Weights of a small transformer language model: 2 heads of 64, 126M tokens.
Each number is 128 + 32 x the weight over its row's rms, rounded and kept within 0 to 255. Layers, rows and columns count from 0. Numbers have three digits each. The size before them is the row's rms in percent of the matrix's.

# layer 2 attention value, 128x128, rms 0.111, rows 36-63, columns 0-63
101:182125103111118131108129164163069118055134091095182176103176108089168118127117032132194182119128125127154138117129097153115119148112090051141145147144143101134118074139154107096135150129118209
104:101115116065175127129144145098098089164112180156172079153116114096182147179172063079110149078108143110122126053080166136150127153111127109110155158108108117127141193125144111143125136075111134
097:152107095119113144178074125175148075142117131119113161087103148062161137168092143152130085124064145095174092174110109121119140133112168149102064117137045156163131127138141105112112161117133120
105:115115116073118126144184102125107100125081157103081199104124070143136160146161100142175120111136115125150126130109142123117093159144067152113134098088124122133134087154141149149108151161117167
091:169075177133137136152105097096120090108107083189080151109143083146163164103124158118140125146116161142174141121136165106098135124140168148117143154112130101085170088085123131124048131126135101
098:149184091154128083112079157137214100124211142110132220109147126154115158145162156132146075128093152131097140083173167090087151080142126130142164128126105167133124143116149151107150104110131107
095:102133106148189145117112114166092133119104146090139063135128101140127150144097114104138088068136076117164132136179097149209185145141146150059155205110191166154115132118091114126150158118128100
102:126103145111173123081111155147166163112100142093087155075122104143110177153097156165134119164120131118093068108150168146139196129104174089082123170170118141136146107115147153098184119147127083
102:129181164120117125134113171147080063188156095142137173083144144164116086013116073132151125090139168119089099058127089189147111113139107124146166100176106137125104134118124147150180132059119143
095:086100149165114076122163081115128134093110183112153092104150124151113116094090149078169107134147131136159131133146168116122125157115163130116102060187102109118107166137191115186090142143110129
101:194115104110132182123105072135133143141121097135123109100124092149189127116125122095142083175092222127100115185166132164102162172132104131108103120052127146108087097117126065126074147121136101
099:113144091153081100070118130122107143086177141137131144112125098174120123123138119125106114094050127158138105118139098174144106104124108169127066138115146135087168115100156180194096131139160104
103:133157038165119129131152176074171032131153149074094111135088098128157105161148153105180108133134088101170106132187114116084131116110144133141104152080049087131143112121130104134116159126168090
094:125112129109127104119134132144146047146134123119121110114101105144124128187092155107176145181169165149053167132119123048148130091166149063153117151126114084097130149157132135148128118116175145
098:153089130133058161128173173112066189189091104102150127125150087103094142135173134155136064135118117121136196134170137134187099164134149095141163117126124142114121136087097151163123160126098075
103:161111138128119116177129071063150128080110217153126208071157140119148053120123109098164119147102102180161196147121109142114141144127123202171091105100162148131114114082170140044174146130125146
101:090068132166140104165198144098159125145120159125161093123125094102098121085168120131105116059102159090168120125129145095153104130124123072168126124138152098142107045136120131175094131082150116
092:093116153140124154097124092154146107108075151118131123116162185141110153117132151147099124131164047111104131144163164120093173179118117154143113051143146136071069119088092134103089114112183180
095:113167093146133082104194115104126130104151096100143149195075081113130080137140161134118071157071141111109135162144139150194153168125141065138118097083122142176085146214110135130105164108144131
091:151130175115107130112114107109096138058122152170129125098099099129138109101100163094163121150093145132159097098201096154136052150117070120180101170140131150148117177105152129133086186147150160
103:150150169152156117116139100093156071113171091136153142075134162137224138160111141037136092158140176130117138140139099136129132075115124190105157100111172181169081147145121123152180107088079102
112:071130097111097165062144166123156109163122117164177170169145224154116103083117135044128166119103165125184134091139144134166148178112166128144110086057156161106131115097137143129093144147076116
095:094128116057158124105084143143143099102187102123113114187151145141165105115093130078140124168187196130076181134139121111142151128116146119089106069157092096164169122105095181102121099194137177
104:121126109096178125110140175157079055142199106093082164178161168098199140083087134136150057111163145136157132151098124076112127109104101151122130084131205112208151109095089106142123066084095100
095:142130177062086059140116119164128137089161155129172107113103155119077139084140154099170130109091103072096183100128099163155088128091165137102146121102105102166235081119158117109119116128160097
094:102070114130130159132160099161053160104147123098127128131143113129135079089175108178150098161161122150135046121109085173183146178106144118058124164107147112080145162174114100117147126104104177
098:140182155098118155172094101066133103114116107098147145148105132153075113140150162186121145105098107164111113169138128119128139182094119138146140169138135137089111132091127170126137110137070106
103:140115136136178154075115172145152129095138112134104175095134159130079144183130149155171105125045100126119172209160179095126115098143084090093117158096177113127101131169121113171131208130115164
# layer 2 attention output (transposed), 128x128, rms 0.101, rows 36-63, columns 0-63
096:145196096151099191102131145092088114063172121129065150109122164096168167153171106132158174177132139133091124114114119179148166120104135088137133070129129133152143101156154094138123157154123162
099:129172125125174125141151170079136092083160167124115108170119087112136129193158000111120176124133177101156128018087142087161112173170113094126137159139155138153146151100115109171146104080125115
092:139152123156074140155090110154138116132147153098162148109102124064121138175169143152126071135115129097154128109137153128145155136154184122132143087154062166123118156169142131129138153066133116
101:094106095134101098144209088127115145124065127166096203074155092143164102093152125145146116108166145134139113123124121114143134125172064141110151114124174130121125092143119101104176117107153152
089:197098162129135136109112112093181125085142129145060099108088131146184147116108145089089070119089132123201109097113175086056119154128150170074145169143124141113134099150111100166053140133175120
102:119172101180097106121109178190171124132161142160156170121135124093136162109143179111130084141104171143119104065127157115106107071109100119161097170131081145162120163097158130103116127082137081
090:132153142169210140154147091126089156127059140114187106117077097160130096122151119080168119132161060127179116093078068123169157122118140159098164147125180140119112102124085147127125126167114087
103:132122172119128118124128177161117187102074121156088155079111109123148107190140210117154089169114108108103118097177169155123126093091118136046122173173130128156133107115118142180114150114149120
103:149149188108113150156119132156063073170143136121118149167135144108162107062099073096167171091092183141110116087132102135130160124129152134115111102125117185095107107111134142146143094068096172
094:105091099192083085116134087119146122124109142081116112069172151192140111088090138145208094112129147113117170092140106065131101137102141135135104088190122141198123162105161093172079156143139139
102:168109140100143175123129134110194133096120065176131133118149078149178115169086106119158062170116135174128101176118130113160195166119089161116125135057095092106099143086107118089061158112103120
098:098163122136080142139148162146134156141189129148110219110095149151119123107120162140138113083088127189147102092135079147094137078134110139098094120104128142064155126080116169210067160167106106
102:085174027151092160112142139069150053120119134110168113145091093115114166144137182074135105093137098099146100154125146142122139122137121148128142175135040087121153170155141109134105198086107145
092:161160118130129143134149096148120099124167112140144123119124199130198131183118163158121116165118133175082160125099092087171110096144154121103125136163089084110102155117100145158096131103165096
094:145138163106095161140093144155074171178147109130136091076119063090109146048123090119092085153132126141113134180107157135191110178141122114122100158136121142104133092138110133164157139142100061
100:162147123145099094209107121094154169082142144162130158082150179136137075136076177140156136106123135104136138042131085153076133135151134162191106093123155138134141143071165057121153128160126165
099:147145158143147149121111138119137100145151125102139052109106127139109136138138081121160082087107147074103171113147160070123142123107114094168101113115117106170116097133120140188114104121107128
094:131128111174142107095102043142160121119074157124120098166199147106123128105161124214097101093157098131110137071169161103102200163133136115154089065173146086156086144070129110103108176118116195
098:153175063169125122149162085073175082134132073127157189138120100103109173107127100137096106088119159130115127164138123118194108160103101084108108094103142148114119124128106149162170214162107104
090:137120198111134135094165151076164113055134161176170136120139054112093084140115135114144137151118158104183107090192070154132136159182078101181142183134127145128162133055135146123116154145155129
096:138118098124164096112154146137134098125177105102090170115119147142180184128140150076133125159115087097126150170142084182144140103160150162154147128095117106137134156148133080120148178078110113
105:092148138139150152091133189137160144197116051175148131135104171153080088078109132133133191145123124095172164125127139107127110194128127102140093056065195148127176131115144178135095124120112089
092:120113138119162153144167197161102164074192076122059156147123145120147111147132139131134130137108170086083203145098109122157121103102153111083113098073074136151163122156132202109098146175117118
101:114145136083163135085149180173101096147196134143105164167143201129158133075119102126162107143182081090118120139135162151133117149089116162093125119103123123141178101090123126171073077096085126
095:150119161070084079133091119150126103096157159126145132173138064153071137077140159148183108139093099085228150106127104130150127103133120173124192135100074164187152116109128107153156109153180128
094:048144156164133146121132122161066110133151125128129147081141132155129050081152100110160142152145137118170040157129099108145122114092129139048128154123146145070113162156109113090178114099147184
094:089135147124096147168089123120163116118164089056155154119101108133046119164146124161151177151140143140119105118112133166091120147098149137157118139140165122109143132099138110094088136129080097
105:145128176131148155119124092142105082081095136174147133169110120159066170122106131151101113130120105140086118224081126118087138088190120181103151156122166094158132130157103086139104133092150127
# layer 2 attention query, 128x128, rms 0.11, rows 64-85, columns 0-63
077:075109128111121143135146118199133143094129167136165128121122148083095138093157142101144126064120107114131115089154098147170134164155151128110152147142150083126142098182125134103105122119123150
081:139121141124130139136090164149114100096103127113134110099140118160121168074114214137131100098162175170129170092134071158110102085107103109158125092117203154115109138143073120146168071172140134
084:177133100114126095169084126193169130125167099108158207125120152114205129127104111031084070133114164122133146161094080109130182160126121124090163108169085069115193154085166140152129125079135154
081:130190133171170126150140154124100144163138144134069076131030174109183139126138185114177144121132138168101097195139132110094128138127091101170122109145122128053082099104104094123145109116140136
079:139150140114147086099132153118142130161152161181114095109107118157138117163119119133155130171080175101157048152145181143159111132115157147157087115094095167167093123098117115156113092175104063
094:193156138138100130105176136148127143130106183074140105143127184058072133166145081126113129148176155147081115132142142115144078180094153173094072141080110146073108070155092121153147095134142129
080:146130093099084165147115137139110086092107116087165162143168094144109191074131077137066159102127131142107210142104069143174109124163085133108157108147141088101188118162176204110131162089097116
088:136151141147115145103126145097089056138152158067149124102083103164097119170146143145167141133158122196212128096200142114181088099138158116069078159147125154117099178094053144152152096164163123
086:098117166132149070065151132150160145114121100066140164131142152169173109137119122143185054147060067150146094087124143099155105125076151164099121167150140214134150117109149134164100068130167162
083:104144136137130113128134120155080095115096137079141148146150133146148167108128030129097122141109132074128098101132165139179124135122113096160141140083140118096088215183133104116134130135209143
085:113178058118130101107092173112115125159119140133122089160185112090161129110080122152123113079149124055152137108134089136106120087105081078173125124131149094160132118112126089092115104104170106
101:086096121156130140083215140134142082134078184098156148120166169122084145102092089114177123139085116171097132124147160133122104156117150122095153178093127097136054146118174190137153166117134161
086:095096117058098135132077075153132144137146055161180103136189166135118091161129207129115153165198114113165133173145138124172145127069179186102124095120125137114100103131092110102096126133117085
095:108159167104124091167176162126160139125111149116142149138181116094076086147174125088116160152151082148104122169090037119167153190164121141110157130164149039090131069129107139162106148080134071
098:134143149102155086074141172088107132160142153095096119106115114097095091177172124152129166158118131156175068117147114106140152074142138138106133113192159132127163196076052152129122072133090123
096:170133112116088069150117131164066187141162185085075189116101077118141136138178165086138094098116101159089157106115165134075170165155135127132128050180123158110108115162124186081133141128131092
102:093117077103089126116166091153106149154131142091137161109102086147151120095156139170058149134154080131135166176088127130169047145096108109158192169164109112103089154147136160206122106126188111
109:216112079156116150174151129086144073162154091087110082124143156095168119106087068153117107147148174111115155133072144164110134102067166082146148141086125101183142124099087112128080096146168182
099:111111116152125093179068115115150120151123146131190114190119045081134120149127146164154147109152133102169104122182127061140129106156152122081168158084085174119139116146126118101149120147175099
089:105155105127180176120130167146083116132123147151085105146195097065138135093121137137116147192068101143156130067130125162108122120187142171135096145125136070067143129183124135059125131113100154
100:178115118114127159128060156151116126107108105102155148105168125106094125081139081156162127105110139155129145096135115154096099110115141162192109164188094067174162153148175129075069151134105106
091:140165103123123152137110125152101154140155158122095133111140086088166182084165134157135078108110119214126105164112140087122184107074070151077091191134167151161210104147152121133146081106125161
# layer 2 attention key, 128x128, rms 0.112, rows 64-85, columns 0-63
083:129143152112112117110117131069067118161122094101153114123143155153144154143111146145171146125224086136132176107124133081069111109135080146158085126108112175126177099170104114180145131141143143
082:205143172146094103166138140176125138114107113145211179097079160117126131109103091105118125138148139134141135170077116119119121125137122049053136077080079131106133175110170099147121092124145150
079:113152197098092161096128112064131154151085157164120092179080164065115111132152095130181123120166152158120117154138137099118085075094155143135145079109123129124128135137126148106140139140130125
086:113105077115091105135128143138148081106131080125125207133167126165152191123121139095102098152128106105127134099120101134117176159070163198096127173135099154098135146111156077142146123123152159
085:133051104085151121183128072209134121148133145069127114137127155140168109147156108103135108149134131155106198139119167219146160111159105060082104173130106093143076126036139162138146135082129114
087:102168164106098111094109112156124143163166133089153155107154087170112133079127133114151124154163110126125139158140121134117113096150108179078189121069132116065173080157117142170099131136105151
094:079115207106144118134091140202159147141136093158136090175074088084103115124082095165201139125170153160138136130113136082113126143151098184135116138132156090064120151182119156029096168115117097
088:135105105200115111115156085096116136126130133135127120165121146143045109158137158133088086139149153139094059127108128069187087107140109154055143095175140151124100094098153147107176144165084112
101:160091121092145099089111048159163159139121122107093066080131137129140130094138083087121119164151111096170109098105137165105147103137121119168199158063064114121150157112106114189144136106062111
091:099106159104119134163122121080131104075177078112189148196137109205130089155085097169113062083149132079137094174072062173157112135127070104113079170159125131127092084126139082076105099159145149
087:130118064178199194083130110125094133153138149050124093120100124141093114091177157189151140080141157095181165130163182090090190148144143120124052060122106151142027090155127130081124109092133181
087:104154150108171109132070114132174120164128112129130078070142134129106092128162157150173103128122159075153123143159126078127121120128172135138190129160135176131119088133025154104089160154070076
097:108052128087184150170102132156134138094070089129118080161157104063098128168171124105132142151099136172146175152151088144122141060161127101162165118069174133190147100118119133194163085138135173
100:052101192158144121084129159109147159094066100081123140130135144114150134150133090100180167118178158181083097123188137180159103097123145150160099138086142149102185102151144148109118111118090131
100:141104146111053053160112109138099186179094131175177075104150119151091173128095132110125106115182059064173116182132122131066094077106126096142138161167142106185123127145152144121132107123163081
104:102153145134116127169160154090088053121069112072163199069150131188121146137101137125112141116155076081146148110148096134119117136091087063058137130108165129112124210097058120197123149181180124
106:102077169080134104070081123204077125130152099147150131095190133170142104146121142088099105184132076148129167102103110076077125126174043093141079159113113107150141125123101116146194131116144124
097:115160103131104161157072158171108105119141105171132099167086035155113166116175116111086128165099153120128117126114139124135121157060129151147050108117084121148086130168088174180087181103160097
103:094076107122159150110188092129082137180180154094110134121113173150073077112154056147151144164060164107110121098098175158186100105116108150118146102160130119214132170133139094100121143139151134
088:133156164116165142131164128145136071123119168156159076096133131072172098163138068120134201132123125108120090189131139183150090169123155170109087125131123195110118117132113047121054117113179132
091:144187151118097147124082155144161180185128161119102116097111164138126156075176111136067105176061167091091061125113135166186132085084166135154140059112152172135130165134180123106128079105082109
092:189148084140128097107086097106083122119142170140095105132057030150119086090146103124128163140122126111139130156102125147115086083131193140136138105165114124155133151134116102106088173096134162